Part of a small language model's weights.
Training: 907M tokens, 13837 steps.
Each number is 128 + 32 x the weight over the matrix's rms, rounded and kept within 0 to 255. Layers, rows and columns count from 0. Numbers have three digits each.

# layer 7 MLP down (transposed), 1920x832, rms 0.0267, rows 360-382, columns 416-623
118167103199128126147156144054140101153166143178147132111141127104097136119173119113112126115133161131148129186121171170170129159178050130168133122079160110142145137198143122090105139079030135125111141141142165166163098153158107130069091189093147120117123099200113111095124115135101107164164117121158127109140142131131165117112176111111132135127106160073153108129125104150102151149173166113146133127193108159132150105126101131172171113165197036044101111129120143152102115138094112160115070129096179082145124141069095082167101145131133170104120078125159153198172131185102154090147156126134105102138120144134120165127150097173
179206116114136072140121130132135101098180111128143076108037201125167180069176111129089125145109102104129134127077163088111122152116139124127137092098151092155103186142115116157102119160100131179122154091094120129133126181124139156114111130095090141124112136144147131155138140166079114086121115142122105160100100147145110132123068112179147184158102065127125110129151112148126073167081094083161099088107142128149123100149083165087185193187088105132113174117133146101125143068129151113127176089110146199163167142097106150146147082110128126146074122107078144088130166159049088167117089106104086146144116145148097106138087110153
167181150117056137093133090172149110132154112099136124142080125190170108074108112158163136136163167122132157099147155094120104091103130134126115116133174130134129151151140157161074106107107120122120113114106098069077108138105144173149111183127131164162151141152114150129146134136137119097176142140125124171164158139157177137159154057073162128146167167134164124062127124086166149158099093159140120092088087153104083131102115124143170116095147102175147165132113110138102137135181134144104112093096101137144144071103150170116100103148119126133142155146104185096168091090109133086109110163088138123094105119162129203102143131090
107148090161148093058194097124125106128117171120109119103153152158114142088157121100146147139134026149127172070099140086100088181151177102145128120137129156173099122115180093110144083188079113131104117061127175082162126100156163141142165164094116144139134108134128106066148119194109119119098115072112077139129157084130163156209107174158101138108146114078106112101142146135115101115108136124133094122113093091128079162124073152131121073081100143118144094091096160124096125092085157160202145142161155085177164136150127170147139140157117144090116145130141140081125124164167093142112113076139092107115085175125080165149096139168
133093167117147159185159116132096096083092122118107150098083078210146179152140099138054107098122117145090125149161094078122104150117112147109155171198114203095132131193155115134170155188098085150094140135128089214177161158140101109099124112163124109134116078103122188108167098094217132078081125128143125097146116171146172132134058173101154080141142176124093109142175074128095119158163109146175117074133095132093038113137110108093156136100180102121120068133129107116099108069102077094094090080112132087141082123137148140162138128193123120124125194177140112147153095102139125165130096018166114153129091131153084176147157122127
086147187140113176103067127160091136123085111139133151102107112115132116160090135099145170178148141167112170151130167082088087145154103156146120191137094104153118092109110185208095138132133107146111150101110185137131199106123136131101129091122130165121166137124132114188161085115144129174089166104130098082107077152093174095140091202137155109117176104106109166175096204150108131062118159118100163096073069159144140094169128087138101160191080095175129127151157182130080133120061117144114140091128111168163125136149098079109186155132164165122122119143103201085104127154128134122125136154174127142140164147216091097106101081154
150126118105142097151153172096124148147208095102134114134103148126139140126106049119067162183126163095142090096050165132104161097094179111064150102079103084055071133150115127159099158131150113140106139113150155232093200123130153165130158146133116112146120096157098069143117110146123101088108105125154113155114126130105113101155167115116149123179074114143108107072073110129151040039102117162091107138161128137145181087135133118093124154141072133168117120143161119105091120216136172167112097082082074114114142136130184122104150120190126147156137136108143147145152171235153157099123130154103167120077127113125087104074113116138
126168082119147126097134111137135152136147162114189140104150169102118146122155168175137121142078122133096171107107159076081018141104171118118152159132101117161179125125108143128118144177091150152145117123100144135138151108142117137126147146099148136098094100049137150091117073184134111101128130102116114165151093135132147133132103151132107182149142079137106148155165113081115103059158116107148102108147120154128168100151104102146161156172133105160116081151178155143124120141175115079211114143097134100130148103095130125185123179141067118094160134200078208126089119169103124118113126138113095177175183133130087120065162098151
113146156132132185165107125132191145166158093113172166145092098127143091088118160126107151127142143134148111161127143156112126149112202045192164096164107148148105096152180123128102143178131133133208090117137171142163168092095081067117118083150128098089144087125134172145145168108121149178091110105112209141117152170093202141140150152112161160064128138090090090146181151099155132149150195116126118120118131082093110104105124116113105121079124110100072105158096115086096154135161107127099089133134056159117123078053128141137150088096131114174104126093137143169155112142112132120132100130126188086100178121170145145126140145162
162144124130141109091115123182102088128122160132150128138119093091136108117124121139107141111166127108151141087146063125099122141171091135175148096097094181061117141121071162080157180086142122174146070116140100188125115167046103156057140164083177145118164142111103162106118126148164133174109149081123053151126123087155131160142133101114113125153118123146113117166147153134091111175152092068155134188098122099089109091088141132100152083121161129153145142131110183119138100126139157116148108123106114175098109110102160118147151100131143147152116133100202161099139099160162089135132187102165124122144142120114084127130068138143
140158106101213136168021134192124157132184107119121048100108079146093157202140148110048118163100083117171138135089103140146115148178098103092086158188155152193131136108117086126182085185158158123113099158125091088142129097165173169116145126175141125140083086129146144118169130151090117158163159115104150088119139126176113129083136104084106081187149143127124092125119185162158126146141085097139111142129094100152108153104089146130106087145135158149106103024108158171111128087172114110162072133101101074120121101091136114103139099073106152110110109123155123110149153092170106173160133093107172124131192121150099099132066165082
132152091127096165128125133064127121170180169137134174109125076179167139095144137095078096123071130080178154137100169165107135113148136142170045114072163100083114155128115102171200126084147104145199159086098129128169057165148154137154152133171141153109095131155135096094199153107109141191083180138135161161163074103155140154138155102059122192164180149086085088082079150091094134115206131197113148188072189164110129108085114135198221095072075152146129148109151164131101125060087095127137123166150125148121116159138136082140104166134182142171140122096076186098138135098125134118105079047145108184120156100084130150148070087152
106102158138123187098183140162159127091054096141149176188143141019150144109133197128082114130117131162090118104104094089184071147071079096136117111114080200135106108135118082164123172116127132146156099171166092094157105178130114097128157137120156125191140176124205124096146129124072155116124068163115129115139175154099136082106160149126103131116151135090144149104177143136112160118118083168099116076114096081142148129143127081097090174172169005130126137196177123149134127128157126119096118148119144086082186083142181147164134084162101171138149161079169142160085132125098142116048141120084067180161117096118076149064137112113
115076102110163138098155098072191113117116150128124130145110237142141153108099172100119141121054132176182130137133149088188141127141163127105162173113155084096173155140094135132066129127110131141121117130124157200102129171105183129156059122100122147095139074089152105157074130114107142145154095109129181158095140172182158171129157152058139125139147154131081193117133116139174133174096154194124136134130123163128140102130148113119135148149106092108099107118139126165097138199170118123143096120126105084102114119111127107130251178075096139160096161053101173194166110219088154184144205136153098127082111135083112158170110129127
110127153149193110142201160170143143139139134141122159117051070150137156087146102184127145175070142154068130097122125134119102098159133115072065104095095102128120137117103080134119103133088090109141089135137146034116121119114116175115114130195111103102129214146142104139063168078105183136144089108130148096095076138093139146136137135071164189160150157153116126162129124045157118121125099119060145076167068136146100163171064158130126131136138047120156098163091078088128146153138136153174144111135117129132118090136107196092125160143142108173122169167176128147133074166170175135121138112194166201112159120139120160094085076105
163147178153141071122108092105150063125105089191114111053191133102120101169076092164090091148137128166063154101130136132158069114119139149144141191108160123141142133192203113177158094147099122153109115149150108113128170095145128120133147110089164162136074105188155101085176056136130132175135036146108074148121105151136134138127153134087117089120126116189118213210200147145151159166131088111140170117096107101170125147138093150089106110107154162118078116160114150104150130160110082117176047148119123132180106185149117117160179087080117153108157101104077173037149124140079112102083165144128134181164054116126140087124089070133
193142147076123123078139104158128123128103166140129158169130153151101174105122137197135197160157093155078150110125127181150176117157147097069131061107130128126110120127146134122119110116107193115123120086087125130165088125147151163105131116169141131130072146101158113100122110140183192178157099095185140090136172132129144093158094118141146122082146165094093121121147136116155087076085102153057158080144137111116150052159142170172132109166102114113099162091107169116155149080131148118134114183128131172128125137136111113148068114138181118144070171096082175072166072164106096062129102132160114117050119106144110083086150125149
126122082113136106158135136082103152124124115151120066143127146126118127125106171095131127180160118145115139111130136134168144147096166102126132158118170143146149154066136148167123142104106123122090138159171144180115114161147091118104148091080141090130120180059120109120099154108158137091107183091143147108162134174127156122129077145106119116108116149134158103155142093143131058117169150135100144148088110139130106110157110140150137107103112087101113089105107095099220099219127126057117129187109096111163141108150142159118158146105117102112103123125140122078080157106138144162123145124128152042147133079127149163194139151108
114147150154123114192067075105114121116131134149074118109073122140100143125077073150118150100092160147185155084119081102134134096099161094107122143111086127095125123080138152104153134143108060154086114181139097128174152140200103148110114120127115096154080136144082133158134148147135126149136136139114162098161181122110139154166088183144163113112118147125143137138167129161133139125165089175131172129137153108125077112121192107114118119087182142141145162116129100158177134069148096174160145133080161116121144137213108100161092112161077121152145118162144160123092090117096116072112183166171133133086164088083111151090142093115
112135114153154173189116134166110102113150119167086077153114135091133149121119111107130152176084145135132078140076124148111109155115170138123166152128077111154183101064136157134124142140054102166133080114081119133131076110132152118059059131115079103168174146135135104131165083113115115153112086178166092104144117090078138148139108125094131146098128135156145120108191142148104129136110117127101121073101101083110052068087125099160099161169212138129158165082112042148096166078158059066173162181106145136091111107131200112067152146125134181133143188080102116102053101175093165150166119126128169112171156141186088167109156094085
101093142160157152095146161142117112129167115115154119134136146132155121125164091084098109139101135116130125126120151123172151092109142088176081107111128136108161164111091072120120129163128140142184151156077161143101159129133171163162132079116106096072133097171064161092136083153140130122091157114110109198103092159173117146103112141192142127137127086142141126140106154105113136166079153129139094082139117099135159082058160088109088133162163141132116133088175153089101160177139157116117128126145161108117128148102124121176134122095170119180089160137079155154180156154167162122172176134087143121175085091168121110144136111110
156198083095122113087128162069097053132140157120108089112124138119108181170114118117138133132167145125110161157155144156108086120133108117139063114103205156175168099110166116092131108123085126164157144098120111172156089181152086135132129085089144154100143099194127111141147128155123128120110214107113162068109168135146142123156170183151113089194101132130124140087139111076107145139142107078126130140122093153152118113141194130159116108129137157138103088102133111163128115080157152100124137122147124143138154147153198091194099087142148102116102116080153124164113100170105130109130125096124137104097135144161138121122115110143
101175094159098084149093163096114114102135150134129133119127097112140118135141126157123133160175105107140139159105107140147102147104078137133132165132159147136118123120139149159141112101141200152124148221076148092123143145111157101068159167059090113105067106116137158148099075113099070096202130165129073079097098127114156089116188111107067144110108131167184099092128108152144125151109164167091176124108097119133120094101120124135078130084148154114163114126189122132134192052164100091133124111129134159108121157161108134101103139085158152177111113134145135109115132133100149146167058176125099091097166162140145144156098123167
# layer 7 MLP gate, 1920x832, rms 0.0272, rows 361-383, columns 416-623
205084147127140116165188104149112080116152125088182133140107155140161156123149132181038080171138113130196191127100155148112128112175113106136175176188124134168171124159149109133098109085097193103104141158117156148123127085107136061159145126142119069133043145098135138105084114167111188129177167103143110135126126140107141064141164078142107073081118093178150140143136189127091127150100188089070158166111141162095148138144099123108132104116162165166181131124081087126134121112176086159122085195113133103177136142145087098100172127185157142127152103158143143164174094170113150117172177114126103175134095099143052148143128134111
141147173153164122143124116133104183058092124101120153151099154118097142096156063168076147121143193129158137173155098151116107168102068124186105159070118162146163115112133122197135140114080165137154107152148134133127176126087139085121129104164107103081174132213182165135095087127167167192162125104133153145138103115107192147130154133073181149152161153130119068107190123098166154099088079079146114163109129084157152177152129084114037108155142149154133106144135096189107137100121149103110141128185130102119066125094100130136169109106148132099115127088159114151106142143074121094171152052145162169140115118187105111127148138058
182100031099139180133140091080133190140154139088161090179136096150101116091156120117120072150104149149118082159161093165125064124125099139148078111136112200107083152095141110156115135125092121061111080143077151122107122131135134131122165159165139139196097101162122111076048080125085135161177172131171153098115107198130152121096164167133094157141152095112117067103111147150171109136111124127098146165152140204128137113138172118149146098111170118149131103140079190108143132121101102141129124147113087134126140129160097137087101097167089104125099170120155132068166158127085133129160126115121036113033173127187105173124125109097
140130198151121168089111090132109157112181149135193157130117158079087171127142158157094138150132118134124158119081152147107118118128136088077177137120080120124172111100198147136083107138104108096164131151123139126112093120089103079129105117103088139107115145116103111160108120093057135113110088162111163111128130115056149145208176078120171165045142134101138080155101180155181088120161175076124128142115153123089168123153163142097098079120122118128127172081089155163152195098152102168139125109150067135143148086124133084184137152131067075126107084185104128069186124132088146115150134093112163104133129181118093100139127142132
123127172148157179064153125143128165122171131134153070119095135127109099153160147191135070078125209126187197158139118111088098096111213114122136122132099109092119109161192130051080064137159167129084138090136145156073124097106109112064135078149125145109122101120117117143161081094064119117124115147118119105116121084110055147121144090153156144195148150082069133118115109045128095145144144104168125171150135193127169097103116096102125169118141115124155131123119095100084081156128137152104087050122059104115128156081091162134126147104068101131030110130179128127119044156115115153140139073126155148105098161088130142126103150097
120073190168123196131152131127018099102158087127208115157131123138130110130144155128113088123120115197107140134137080174062138132128094172162100132130119114150213133174168071115143074124091131171122120119126116192140109084043137140161167120170128153106092114166182126082089090103143131162188144160109124127123136129140115136151099052107161116094096126203020098183108099176148165191082116163181131117113143202112096122089164149154127119152192144144075132111108106095152156059119174146146129139200115161135095129221136092150129199128152139096098092242108141085152101150099086144133212105114155150181191136192113143144176169083
106182129139150139136116129147121087202100101110092041110117130162108149187104144094111103181189098170138181151127142115133058121104163106159132074112123117135087099131140140128047174098171169119146113087108173128121110060142154108151126131117109101139157111081161140153066081147068116149156146183136135165073126140106155104092132089124150182158100172155123189143151143115084172180164079162126114142104103112141137172128095107135089117112117104084122140138133107155139168121136148169118160175091157093090155123173163183183143075118148081135161150124124115129175104110093110102178130092124143090107156149123175178071080181159
102066093107105140086122150155075134094087165167113109115171144154088072088129113165109121120137156082114100153103143081144136093156138178151102102175128077086185084099119148150135120107092116182117113115134111126073149127084189149104151159122095099133135101153110119093146133075101062109152182130122123107129084107177086128161137098104114142187138106103109124148084140083181121108114085089056112113100145107135109133090114109099147197129114144098118104067076138157113140072138120111184161079096105167145120169190080106130149116220149074174123109145118111135108124129094092125175140198119072159175108143152137117151186146146
135100113100162164133139066109082172119166160154122153153073103126103114125138121197062120162137182171130122100122151155108143115112147193101059155142132132114173117125129092135132088091097126075087141121118120122117178128126136116136170155105128100073111097169102123151109129074102061109143105132186170160150111131164133095132174124083153134078132186215115088141150080117147102103135106134121146164128100177111167132139091132141129121112083136106153160087148179124146150077136076109102190172136076095141098055126153125076095059145174128152150085105109125218154122156145170111176130060102166146075174161122094131112140141134
136147105093156156133130161157109128085048121146232096176136137110182155150128113121072060168150144124131158118136188142097151126142144061113151152150136125097168137109152162105130069109182136085164134116168128138093111070124090106101107109072134169158101070126138065085132123101111176092145174119137165139132119173131141131138162127148131131115186057116150110183114126123138091159103091077140067135115190156177151097143113172122164175184119169137135189166139095102119154179140196146160113128063066090113098151071113130115125131125144133072129102128146134127122076156189106186098161111136135139121155161112148096083098063103
140121124130182161074103141088119113158169150146179100132146158097138099104140149150114163131171116134127110100176158104120133147090050159142108119139136132113142136094061161078119152165141106116151192141086181115076121129108096044154171159112100139148195161112069133115107122172123106088141146125138099118094098151145095079156121119180146108128098126086131183109093140086144131118104145134165152145125146099136166128194122116119172123118110147172103161136092093100084136140146092184152101107152135175154182100114144099209116148140141090059143154136131197116135154097129130071160138130127171176155122157166086169110165168198
151138072122118095141129164126178112121133094128157128113139157120103099134131125152160144137103158099135098133140184166174100128104113105120059100142111149081135094104133115198206177117107104152190161111111113133107081146153132114143122136126143104107102114178056130192080122113125055132124156157054110117132111173137100118071104107107131154137127157141188090204108150084136075114100166083092158170122115166159146073137143144086182138190168115114156122100089122103110106094056115143129112140156149119147046059123165091193122157100132093174102126164175091168073102148113088092109146160102162124157133130123129146106141111087
128115154125109126077085193164079106148145169096142134136128155119111168149166201145107139095165122148108106137085074144136116062100143190123109158117142146152120140144124135177122153177146150091096152190116171117155137124107141063122136058144162168075108108122146117125170071076123148143112142098142119121140117125091069080141087144139089126116097101111081139103159146106190171114184122101090168138069147139109106151119149153145126111151094161124136149143152034172132123129103070169127132108113163112143153154096081128130081069119098148106150076143141136129169195133143122128125134106130091109101127123126113136162110143147
092131114136144140169113083182160111082071137113148140132127139135151121137163074160109171122091171095065093205079157171167111105121135136109084106138174140108193085137172097153122159115106219157124133104104130149145141119107146132062184086113158157075062186133141121162100109101084160085119125157152134139131120155131147158108160128155111094102204170168074103096121177119193129096048146169196124173169208140143115182149150148129113156121104122100093081172151116104169171095050106117102045136128138128116148120155092152192086117102149116106164128123157151133182119138141135102098109155136136175153179146146126163123088107076
118197090156109137184097155075171124095183134168148150154100098144134130106124146153139157140076119130121134154183123127152142081123080137124161170171085184137167031106117072131088174147181089125174106126100211119128120131125114096125145097135164163129108125153115125145036177099074179088145137122117160102134129172120107122135126098132137121119111129157130127109101117078181100142147088126183135146123146088097179043186140131142137125160120090146129109091119109136130122121156131110150106152148096154150075092183178156120082121160127105121112120111121125204147135105056145150175114113079211192081127137149094083106154207127
122136134110090163114149169069137146171083050114164118083111148166162067133124130131197090099127109120155122117138101126130109046130127172143143110124157125144167165161166095119145123122166185101172095145098124149128125088123068084126089111067041099120115122167192149110097142100103151123107095086123120169068194101098151083140126109089144149111115142170149158148157150144146163137150082105108132142133117114146100088099159199142128083131111120143062123147146095135078133186140166107111114134150112116148017124126085095171115081169159072146100134110128113063117101137126079095157102085085186168164156131131086142142157085146
141130126149134169117086103155124140199108123127152106135150126091178099150100140132088104108102134134145164105188105115094145172158124135179127139083061170081073125172100122105126102139106140092157082143138128148125115117134134129158179129168131153165110118193095101122131135155169075135141124134082120156116129125153099115175149165110098171136143079163138138111090141135124135133159162144135142155101159085130139148130144121156099106122152151136134141097142172162161122115122154203117123141155174139150148135159083130129152151132106126104122132103126129127165169120122182164134134173176196129122131152116146061116132153155
122072140123098153130181139107105097089108156136117097078144156144109149118146089130090122121136133090124124209062083142131150172093087184148125139110104133125098128099136151116127108140130153153218190118138102158129116098065099071098152093146155144090184107104181103122135129074082182171136125141159154118135123092093123074173143133080153099094122130162107143156151092116136079093127171145150113122149149151112119115052194167136155179111176137074163152102085087151095176125151140158096100142104166079085119181073117086202140113064156109164130121092144170176151102118047145061104138160147098168139176132089152099133091095114
128142075100082172054095141161092136062148134098192175123128101076139149108141139067133069082158089129149114152181134114130074110102133177150122173158136159125122147148118170095122127146166128109118159176159158183056128165094119098160144134157114153165187170183075172145076184085111097146146097111160112082152092141169076113165139102114132184132122077106175117147151126158090127110155169134189127138091134148112170206091152081084107092106060094081108071104056128096107193164142139148101095112056115118151166144141130114116174113060158098130091146103155125127092055105104146116186163142124137121113187134100135093134143100120
178161157160155100127083100142174115144078074130099058097101079155136122130124094131119133115152132136105134146099152110158148126138115104119095126070168104114170172123146095193143184193122180110193156150127162150184089164162118090122146113150073145141169172135142162123118111144152172177119123165126133185095169159106107132068145172115166173129081128113128192149166172147099113086151115162106189137115104117137141109102124081117120128137130138098101145141112117141121127131143126137123170111158082175162122155110129112169150163118122099139078144130058080155133127123125097163146120127090140139176143096132128090155106175060
120133081100138174043175120091124105125122155101110087172112125103111114131108170086131193196149136179114119139134178110092142099120062130178111201100127207153221121157111123067058172116122138125149097131125152150136128128122103114121122081106091111079136090122141137134129154098117133143148140072140127125079155125102139130128177136128119158125130089126140135074130097077151143094124135090092073174102123139124090148153144140147092081151128128178112084112170146104178159098126053145119144204095092166160123161179134117119126118130152093150142112036138113133109121128116082169140127118118122133143117121153113120184118134107
092155135129154123101145102147141108164134114097104132100096126143171092090123076142086133150086157146134076158169115156106126147137162122152122135099083115186144147108095117103113135139109112139180110047193123126121088099156097124132132097196148102131147120118155113163112164140119154113075100134107155155147166097181117176137119132097146135194166133107102156124112102048147159079160084143136119141165169117149127156105153108120151124119123114139114148112067136134151099162105136142141138139103143123162144072147119144161112100199093142103131152131123165125170083115134099111124172122147163149159097089109122111143144128091
154117150149162126072128137102104139106156123102110099091097096187109100106149094123106148133163149150085078115106152157136138074116150145121182150126059060169129120078138124112116176063090153213140084129134123175094138107157128114142143174125111121170155134159145124145097128128130198131100108171126161148150159133136131174110106155149179160117155098149089110064141122086228116088183134124151057145133114089140168126189158104102100138090154109102053080122137171128171064121094122132135098171162157147151115097169083099094166132119117150108158136171142184099107220158118139076139129123169136132133133173087125088163082139127
# layer 7 MLP up, 1920x832, rms 0.0275, rows 361-382, columns 416-623
132126185096137085136079136070160131088093129157048107171119125169185125105179132151165153138068108149158118108192132142124158174118073196139142096072137110152100148187129149162115213169088109145159137141148126132143122142164134102135136101083097189154157123108178114089136104098117093148122082069119093127056162124128087129088139117163213153123156167160123135093118141134116102126121094167170166118101140220121110101183104190095135165161096134137118138114134119155145158089074133113168120130106076166156179147122186123088128110103125130168047121177118136085092116167103171154154083094155070191184084129127137098109127166139
114095171154121106141113103114191095138152152114184153102139071137160136148137133111142050158077137168153142127113135117121081117168117195123186137107190143093132120130102178170123172100175109049171123113110156120155171054129143124095154152136095137154116144154126113099124131096147143089147138100202103085088143104134137139160143078087127139118115165153131141156095169084185123136102136171097198114141182124130126109149113098186137135178142148106150135189149100131095140137115117065102128111113122138082112128120131089094192096173138121122152135123133118090132126112128130190081125097111123123129172177136113145165111147114
112123152137165133124182129160159124148199137160155112145109168107095145132132158175152128108136102154069147150143075140164131132166108135123134128101071118084141171177086163154101099113123097127158147138195128146137097082137147156079158127186136215100186109118134134161158115138153093125107139162087168108133093137128153192118145136150170134131153116107093145125152105121147149162096173159102129118085119133101188109108113084081142114142124095156140149148149109106177142130109122108079123135155125147094142126140145130137187112142144118132095159136146132132107170115145176111116160067136162129149104118072099032145167146121
115142157132102102155154078140128148091068117129158126170158075126139186168127158166142055186112153093104107106110100079092175131169119152077100075157115162165157177113183158123152082112114177131115176093151172132152134102125125160097094128087134133126106071160144100142112127125146083110072134189134133138131118123187104186181185119166159113121200148158099108170134115047164159161107151143151145056075121150052147136128132136091124138188158128088103143151127128158121097129069128167131096085093098123114146139116155107183106115172125112129082150124097062144105159104152192145109152190136125110145110116109146094143114177133
081154157190143136172160120142091130125188167097120130134169123090130095162088096087148122072118152106137169131105075179144145210169163061137090131144097129078147109095126104205100116141146083153096195145140159137135169102093148138121162118162141089129103150085142114115171116132218091127173156092139091145116133126146170181181154182146160121113115144123126131125089116165131137113055160150114120161047112190132181117152108136115193122193105155184173187144137117150131086177117104100120155122124084138141117101088156113205114157115176147158166104128149096116164123163108089139124102130111077169144113143166149144121082123139
111132140110096173146089107112067164133139108121117140178123128094118149140070096156183121195132050106108166116172138144126206154058076160174145146132092123137145120153142098073150081121112118148203140145087173255171174070089094144158149156095126132092147140179112089054060138063126189116134119062121139146136142184150158108151105105148149137114136075118132148168112098155140157147188136084210141098126005222101050158158101103139108140111151166090042121110158136129093138091107152140146152173177108120186096097124089095131068115142115184104089082120126127167138107135146113042115224078130164104121120089119077180146156184103
123137119134092126142109091113129127131092107131109136113160157095132177156100131096186159140064085174178113127090087132128139109157123164138155168158122098130159120131162182174121084113117127115115103125146135125116057151097138130172147124138072157126175142147161131143157140103061117114152085151112041146103119116121130129167127119147136096155096080132168108094063105153164216166078058136109116140136130146109069142130176123103132195151126060123167111208119167163130142127130195121130103131154073153139138153116137114133103132108184135112179131132154165112112142087183159142104118181119111184155114116106099137064141125153
142110146109155102113093149136161065129102083093168110107141143123091132104157092119151196123134181119106143109138125155136160168131148138127172151102151117138126164128119128164140154105172104149068150096152137118131143148118131165113117109155098132164159084068131139119167124149139090122107173145178159148121149159105143170123122157152164136145078129072158115136146113145083181120061109155094146114141135163099118151167135117169113158136123049111109133123110111154088125094161173088150183126088048152097153171164133147154097136129113154145097239168031105088146121067173093119154108146126134166123136166182080175140161099162
159208167192130094125124155114140055098127093115106175080165107098121108134184091156174138122165103098155110107144150126108097106152177191167127058115181074126134101125112136096146062118091118087112088120073116132121103187128132110060119062132098136105123161117157178100138192082132134061112134093041106151112132112137139123066117078071209149182140151083111070089086134135147076060130155179131132132169153107169129103121080122148144149137190137154126130154139188112122075074157138140098180083106136178146113099102194129123148090133102135135133102097140085116188141101159156117124107117127110095115123079159155126179148164120
128138157134176065094152099137204108088100067097090124138132107068126159163171160111105161056145129098143117169124087123199164114123092161144126103101118130102062110149101100148109128143134096148122114074109070110104146106075142194159155151130176159138141130137106117102178102083127108175131143156109129068089153197127120112081118088157134076191135140144186124091159181092128133208170099100135100150193085122103109148138149113094080152120162160044125091092137126147131109105143110115130161085080193119116099135060168184129124084136127118161117109182161135157108107124152148178110108116093077132095091086172135173080166107073
110123111150147156177077177172126112115124132105126139146110152153103154146117153209122126064134137104177195113139130075155129093149156154096154153125114104140174154112115111146159131117103128147115078122125152112124128124180114153108100106075055119178126148119122088127164075165126171183102111125157146148149133138112153130171112165076039093159155112137122112145107099101132137157097160145127082104031086147104185161180098148140119102138136124144164152074104140081072064113102056105157094182182156118138111133133116118163112166131111167125121082151151114088108041145163105149112099134144124122066180071126145136123146159124
137134181152128093095126169153173162155153140102137134125134114100128065118163095166121118118109098090151132056135111138124112142119138124160166157110090111110139145164117049086107155146104085165108106173097083146160184149202122205156137199117161107102154108145118130128133121147147140139087089107104082108127173100109188170078109123122147153140135095021116116128123107150080140178103162139099108129125108100092126106083164061161081161192145105088155081157065127153077104156167159132080114146118125146105153123083109146101116119111150141155156130136152149103154117087074172171096141116097134105112095062140127167089132178114
119144103141107086073145137095147141104173146214130157102054117117132159084100146126153122150094110144150087168149109144064134141143082093067127129165114168104172164084156099052101155141077107143173112102164152165131142152115121104138145163191109102144128136137166165158070164104182125108124084161149124130140141073145093123148112104127102181154142150112159146147181127107121128071119111132118148093118120126139134115123101157133148154135139161145150130127058143139150083114121113115129116092100145119159159124115138082117149148081094108142066135152132086178089102145122175180118154096106137134125088146114125141065043129137
084149153054056084143126152150113076150138190131118084103051152142111154054133131122119062134176119084157155177132188093116113095127104088064162119065106091177109123130082099145159111134192114119146122076068124148142116065092163171118124135154120088218139130118171127082111141098212160163155071152147072119154180147146109148187120184103143116153107081104116119020150083136126118123111096146139095074124068069139123166174156141107121150116132082116149102099155097148126117130126112132119183095068092119096162158109125115129163124099106070126149175213105073166080124117093157170115081100099084172178149158119106164150079177112
149103094126207116140136123119155170127127078108140166136132143143108149153129111154101135160125149100081138144155153140088109143099132155145115171135211084154145143194123136163122103097161116124159145186162205152179124127079136130181142154113110136119115166186112125083189100120174099113145120099058081128114157165147107154150170147163109087155109081133115110078124123155142189098145096059087152141149120109141120139190157119154089097136149128091147160102090146099143089153143139110099125120091108132109152082122099131167154117078090169072093071127108148138176175204148151131156150059031130050056105164134082132090132139123
187139111127113142153125202133088096112118097121139117115135092078075158120087123165133125110189132145112097107112097129122084127132153085104145132108082146126136093134118114119144115155095169091141124075105101140122143109150142186145086115146157154124091155141091151150149142147158141094155101108104077117121113129115164132134097152173099128113152132117107153144168110193138074106170141092129126085091106133121092138088138150120090075164129188138113148107169114139110113109202120125139096088133094137128101204114161119119124093134115134098112093073139124044192115145142112065086096081178147082128102120099084119126144140096
169131150122134114103152113109124147126122143104139129117141128134136125109095108116143167087111120109132091164098114133116152142156133157168100099115120112072089109205107133155156122128122167140158150068122107116166144099111121103127170135168148141127090083150120120107118155143118143188138128148133180128138133135122108134167156133164121102096125077168176116158133161170142079116128120122146112097147134122103138128093155130132171127119161116166070130096135113131063135089130118163099144069141093157131154141143151109108107108118090123145120136157124152127131135132113131120179106087093116192110122108141110120116156085127
158160149129058114131106116119127138110109120148108108141121129113125145145079143129095200146070140107102181134148106162206164165154115164176174137082211118133078148109142162115176108115178121146146108102163062138103139127155124119130106098098127136111153142125159145129089130123150106080134187105103170151065147142101106137126186117143087128115164139095098075128109094127073119092083094174120116123173123071148113103134147132146146132127153127114074127136073172153150140169148139098135137161135102212119102121198146105134099118119158175074153134137137058153045175161117105103131144144150086054147127145153102129176153106143
132093172103104083117126083125129098147079066091129101140140159171096117139078111129122105196108221150029097132192093111118137124153166106118109150074188124086127108138156121079131082162139133166098161127137106115122135169092157142114099141134143070115157106081139138131155094130156140077113105165096131124143129119189145099115118141100129064156103206116124148180162178121145114128124151151131131152154164134179177176116152119158159148140160160128178181136119115142145054182158075070104111106108092142054100168106160130138145119161147081123129112108091169122115116147168095135168141125177172107112166101115124180153079135125
120109136072122102147112062095143127149121099174153079134095101127109152132112081103130118170171138149113137118129149124161153081137168146131110127138167132093105128094131137121117172101115137104174145092175130126128134144130089127145121151124115111129137131138117154094104181125120108162099146162165134108122134074206143147112100124107145127138124191103128127137117144169090153128153144128159131148167125130063082110137091128089135130147149137152069116098132155101113072135138158144116148143157115127182121111204184127123156091090157113122166137139154085121109068079186108081090183115084153204111081128145171087143120146086
165073133178108068184104141086140106118109074123126177132062090159136095117133152153099112154128151038113189150162110158127147128124198143125062110121179085137096139185153171110136127109131163147166147124119178147109089133025131083130111119102163150171126165142106086156058103152126104154140137160167168069185083126154104105117098066110138092110141145153131136149083132151103080136132121130113139108150101173176175093129076160071160142113107185084085121104105135132163098120177150114173122095168141112096087077148126101164146139096093152096107113135079098193137086148103173150124150089097135114132136124115115112083092150092
112152139092184135165129119155102171132119069153136137106133122098149138157143095097133148146084176090164077110126129141137185106109157086092097103057123172148091114161089133120126125178128161100175128093133147100157130121126108136151064092139165101124184154120126072126142143141114226169106122114148136122130166118162111179102120143118109167130115153106105159120112149080155151108126085157188158140172096141146140167135119119110150109131104125137098152097043149122123086199137131197107150136064139113139182152101167146144083146174069159108142149145080108142128114067197113138176107078107146131094120103151112115174098134162